config.toml
n_layer = 9
norm = "rmsnorm"
norm_eps = 1e-05
parallel_block = false
optimizer = "muon"
beta1 = 0.9
grad_clip = 0.5
schedule = "cos"
batch_tokens = 65536
dataset = "wikipedia_en"
Each number is 128 + 32 x the weight over its row's rms, rounded and kept within 0 to 255. Layers, rows and columns count from 0. Numbers have three digits each. The size before them is the row's rms in percent of the matrix's.

# layer 4 attention value, 128x640, rms 0.0469, rows 0-127, columns 80-119
100:085121127128167131137206105151160050096111163124126131129159104143114147130091219170120083134134138162122090162112165145
100:101077112115143105132151166092163161096145155151087159101199105116100203161152128099078087114131207095133124144170159110
098:133095113112150112159095132144158203131108073151104120141144124122110104128087118146148141129101108129139180197112127176
099:140191142051162163159117150115148124180071140135089129135157072115134124123115143125138120139127095126125131096170110173
098:149179173149131138144096151128145133082119109137086129137130113135087119143114133129109152150131192076171125066141141135
104:115140065162164084105124123091093154121134119147098146120102125175154112122147140135098115105110086129163116103098091097
098:121135163112096179142116150160124083140130165068169142128088097095075085108133125110090150151152128169124134124100164199
100:113170060138164098129100156122094124108132171165169132118133107157121112100105118130189059127126070172174130135157124124
097:059098060113093143129105163128131157133083112156170098075142228151102102137134084136129129139084197147255134152107153121
098:134128171114106148131152107097151121061160125066109125128127149152071172118130137127100078081112124143147153143146165124
101:059072126141180117095107089118153117135161088125157089067158125242074096114109133113120130175157066161133108136132111092
100:126159130148150165095120143116102103145119141129144110129102124086146152120119148090178085144159161064173139113163161151
100:126070126141129158087139157125115153189097131144110174091171115143123094124097154074104128172131128162119117170121091153
095:126088093146109136110151122090112122178178097164135150201143168193076136105109103158202124078151093134126075099125149143
096:165132169123154105114091116149154142093166144131083183098142169147135161143122149086170109119076105086093103106156120104
096:103141157138098118151216148169143137153095154165072101110113180143128103122156134147172157107141216084085160107060153067
097:135132161183147086094103107159107166150118152088126114149126135149103124092149102107138090139123108148101187159115105121
097:114121145117096093118140067135125099092079151133098104085141115169117156115118066101098161141140153107111156134098159120
099:123103125173095104101111143175120143151106137132161125081150132142070143120090096130094159173162089086122119179119167142
097:149110199153153126161143118118106155184117134106144170050118096151123160138184102140177091105123096121140088163127174112
098:131050168114114106136129096108074070166132105170154133140074190167141145196117150020097114176078141063096132133143137086
096:127087038179147066144089158159135113169099097143111118147104151107145161128157202109133212135150095176126178115067173104
097:159132102092158102122131172096092157092154130154142097159186070119117135139159159141113137173109099149138096145140141120
104:168121064088092132140143117121128101139131108136119121128097132073142173136165181158107144095130169159147147141091165103
098:081153091197165128107092110186143132116103111154095160178128127140191123188118141147130116196167107126140139128169154080
102:129098113119170130102173154119136120145139096141103117121148123097116122142119129129095108149166185162071133150182161112
100:111103128147133088198127167152120184134073152167085138132067118184134158113082120081120094167173117093098151117133156134
095:106106139179138132154121171114135085151114118108101096143123102151175115102197106097146153119099068103075091097170164141
098:134102145099135127102082177148078103134092076143116147142091111093213070160131092177170138091124103142181114143124187060
101:114149186120073136110102133105102134120218146166135119116138158112063127104122146131161113134178133054168170148115148128
098:105125146097137144146143109142117150116168142151076172043149094155219079116094170081104132194134136142148141205145123036
102:095123121122157104144175163051178096111118191127111159147106107134149150166148157124089081087150100197154158146172152141
098:132125142198069151142104136167138133105128122157139163126172165115114073131137162117140091171114170138097153132107143098
101:114107152150154132174130117127100064082077162112072139163136115171079175101172140090117110095156080122154163150134123095
104:157142097137095182169135179113125154164100065135128062106139128224112162149129090049149096184138167141142100128181187097
099:175103196141142127144048172121110095158154146118078228142106163167155106142118134169138204125148169173102153098058087095
096:149111116136131084147171163177175105171186111145137113166152154134131117147132147128067146077092132137153084133100092117
099:130109073083064112065123060106140107155114123082174081150092123119148077151162105103079100174137124106202133125082102154
102:096107122100111137121099062125094137158135158070146113147095134076124104112139079194111150076073130136126144091110112121
099:135147112128112168114136116088101118116102171101122100118106062156110111182150170152142152110110113122074155101143123124
094:114107080204105143088158089130120130112110074089083127119120100108146057111150136153157106135133130081102074121165092132
097:101171074131112150136096073127128156200118168087142142129160134139113085101142109122047116096168146136118061133163133143
097:159121119145130133149122199167128145061158116146128128095133122124143113103143148160094117124137118143128148132097175134
099:104125153092163114085129146211158105090138119091141130152137081098114095153110120136141183112134092146186145139135107121
101:130119165108146122082149148177131202141113137102142164120110124135109128188163089057100169135105126118125118117163127105
097:132092001111121184083097075137193071075090157131131073100139179117158127137139135155109168090188155177069129083186090166
096:144113122117096122104136115097107113166117116090154142183085096034139110137102142140111127149116167080141103143132082070
100:115147175141128133136121116134080139134103123179130130085148129121172144189096064148112188079125124142148113053142122165
098:152133131109152136081110130173148073171154079096158080115190137128101081087086191165175154128174162171203082163133160106
099:139118181117142157121164162095083093121166090201087179091139118150141079138112107110101127181163043141112151091101156152
100:180117143150141118127169140127152104129181101169072149183133149096161153127141170118074103124167155075086086085127103140
100:128114145046129111170134074192063219084140123125126130116083079082082101090110132073113108135139123186115166119104115191
099:098141098166060123142146189127140149076126135120143085114110150081167107121169127160114148086197107138139039128126108124
097:170140173080177120134142124145099173082139199160114156155108041081154136120181156100079132102096137153145121123129174126
099:134134116112113090129095144165139140145097124092192179210124102129186138082147111082151144138084158109078129115152134106
100:071131141134084147171126159178168106154085156165108076156121127097136204101095151116154160115114165114177151118121153106
102:149183134170135107113116164109153188104130129159159088108173199155117126153116141120160116055156110103139142161110123078
098:182064096061141138128070078067142082136106080143120100068121116111128096135101148154159135128113075225152096132161158135
101:199161118146103125094201100167113076156072134109114098118157100179117190081141099117109211173163110139116126137113125127
099:105139164137158161152091141135131106153130096115112125118164144119138139160112089145149171163112117115167093184102129096
101:197162166071148122141079059149131133080113110111160139141070171144134107150120113064090152145090127089122132133111114109
098:092091135088072145128118141117083113073110155153127177132085129105149116121196099144139093167191137078135117113066104130
102:162139099118140105111185058128166094140127136139085149131144163093132136125133095112064104104106135093149117074128118100
100:175101126126119102116136187104077128122149179122190161104144117110081143172106144155096141080109147122114123147163109169
102:160100061142144117147135114151139149095105086117064084141095124070183132121143111101084108161138128155144103187114129122
102:137148110098156167145118146114083090215091173086090142109154099160048096120148130066114076055089143147145104079185094135
102:120130121154134111149107145134127098178169121112147085135096182115098130146151171167130155091138153092136113168089125161
100:095073207153092102103161098106110163108166089126172085179160132171119151096074119052121150096131113198123169105135143154
102:179173136155189145117094100133155156111151099166180119107119137131128142136134106185212119131101099179167101153066075105
102:083120055075038142173133173121141138132085104108138110143114130093118132108109184149145141156117117130162123099102115083
097:139135146081201132164155116115120186064056125092099169155185112120190120113179140134162135135126064089120116169150134102
100:139131160158080171130121079133147151144095152109089107141140164104137184144118151098104116130135097142129097146040137146
101:127079115161128069136084105153153154141167093097149148134120071149145143180126082118141116185137172105103118104122129106
101:149138170080085100092223145132098088122102103122121112139129106121102142113135083080104060109158141143178171183092100154
097:142116149107096132105091154199136190078148127146092136122185137138095135145075160096141121054175177128190157116092114134
104:158030090111117118125161161038127074121146146059137169171123147142128129135169093171069125105167133096112186113133124149
100:132119108152136113129145130071116137141194180074083129086158133110143165104133161143154092144115121184140166089150169199
105:131117195147194131144177134122136180152110146100137118083101115109201138121152141140151125181071108100143194138121121173
104:099130161122136137129096160130107147153138129109160187089075135077084121128123184136197125184090080106128087174127158125
101:166138137123130072113171125136166098104113114118119105137149095187096161173139150137086138094116037172149118119175086107
103:108090102137169081123109122141071136103061104144089105149177146131129167105120097155144100184111179124100187150079179125
098:166130112084061133129163081091149118145113152152078128144119100129125170137138161055135099074064115092133110099177100102
099:119144170116109152176226128116144097114059136119103099123071124103126162114157148105166114192190090157116106148122177139
100:142138120175188171143135122173113105153119109187133111129103154153143118151147144115106116181157129119173157129137157055
099:126140092122146154110199157171120122174147128097104127110144155098128136079113134146125137114086181169105127064074133198
102:140111099153168101087148128153055168088129129093137091153091147151117092097170116154082194144089054162099092118114158072
103:149136131119075194102127087108097138111154143153090090109128124058090158105152125115051115142158112091085084099115178149
099:134108153151154149122127116218131146133129174150114088137115199102084178200140130114130105157102089152144085083100119071
105:151140128188138117108184152112206114131153128183106109173174129144126185133143139154128116066124157145123113175100125171
100:106203144122129149142146123088052112112155122073128167129124071098130145085127157175146084164122096132151170121148165093
096:168166105135150182106136129138070128128161112079136149160106150140153146068174151130120183076184078116086108085116131106
105:085118136138152114099162129071145119124062085183131133107135182116138134169136123131156198085151133157144102159126110089
102:157167153142127106120128143120077108114165149115124173104130174204118058134148125080159148146169141144100119168116143161
102:088069065112183197126131109116135160129073188150113116154104119070105101151157143093133120058174157140153097085119137143
101:099186119118111114137112117170072128168103145136187144088146116123135150102086110168140133149108096110106100082079093099
103:115169093209095105135115061117118125110071123139147150080156123136104136105121091088159117110067091161098081167153150115
102:155182153171180112094136099132113157155183094112170130095125139174144145142115144120150072161124173162084117131192101195
100:138109067103117115096142155140152188139105115116161162130108118111138114134144138000103077144147086138051161170143169138
102:168114105105129049103164145097160179094156150156110121097134173078132140104128153180100150131145136068165152054177178066
101:106142095101134073176091125171140148116206149086139057211101162118139148132150087153145121129136134126124124128147191167
097:132110167079114188136084152105120106157156119152111177121125170196121107117094154159124196217128114101165127135140186152
106:070138170141146183138105141089154097105191153083130105155088142100113146165128116140134170137122156183068136189173087135
099:130068150162159104103111160135113138170141137097087141110085134048097099137190133092197135127159133131119106194218173141
103:174173161121154080168089093151117157052109163127145171129099195128096071124129123168092168131111123116133152166140116186
101:126130133100149160141071092110114146169127119149131113148149173086100148091121133108153181144105137062146122117135075087
100:078089145119130168157076148126149124091162189089142147147117108152113088158142155124164119144156140131173193138091151160
099:125096096102138125112076165128096141179060159133115057181114209157123177149150134100160109161161140145151126083101110160
100:115112135123118149104096109114110161071087179158130208119083064097116146119130129185098145108070169108111151201140141111
103:144155151103107131116094087121149095168134058092140101122122089110119140118106162117130114102166116137127104062120128061
102:171142112181147150059099102123120156060169119144172141129116139165184045134148100124152093089103170181149127071100101143
101:123075108110112169140096120169175136164152065101161093151109142151114129143125140156138096099111080091098099149112160097
100:123126131118120165136128101146103168100149116135144142108117122108087116151129128095174076140120181112170079146098094114
102:137062130174142115142127120101120082152144133150127179142143164175160131097113153067122059127152163134073155138135183130
104:157106128162118152191107095111108164154122142094117154194116130101140072128068150128081129108120181110139109123120092099
105:100097117138093107103071079126150132117124147164114136165148097137118120121151129112150148160109117066131142126138137110
100:109108116076133133072104085117080121147194105154109183162176150041108104086202104106196098140109074141093126102090128069
095:128169098078107108133130152124170127092105111133130144091112116172141106024151117158095039128140081137122135145131136113
105:100126136214090182183156140105185094151138102190101093152157189118120156110073122119049132153094132168142128117080156142
099:081074172056150154147177106103115124115118165127153086127110096117100120132102132161060113139173172139143097141079097116
101:084119132165146111158150122098124097156157066111100138145117101066156157095103079114153154139111150092073137118081125119
101:148154146133119148159123174120071114094100129110130129052138091167065152159150129127143179139184111150100162133169143124
100:110148137089128103201148165134135169152102139099102142143132138155125172082178118108116127081168152096071127170092118097
098:160141178136171116127115140121096139177210103152137084132023127201134152150158094146147091133115105110126133148111081144
106:098119136129068116202143138097139127142126126106149083078099195159183093129149120093241116103131147132128107129148176153
103:149071116061079123082139077114151111155148138169099133197127126160064142133122154160107131116132099142149105165076142144
100:128121185096096077177195149137116145159107093136139146101123136159118168169125061117136151172130117120129198137112136055
099:094090143109062181061148178075137084121142149167116075079138075148072107121122151162135238160125143098158143147090145162
098:114157133126178089093152120084165102169117120108124150142181125149124170096152109147133130135053114137162126170122136077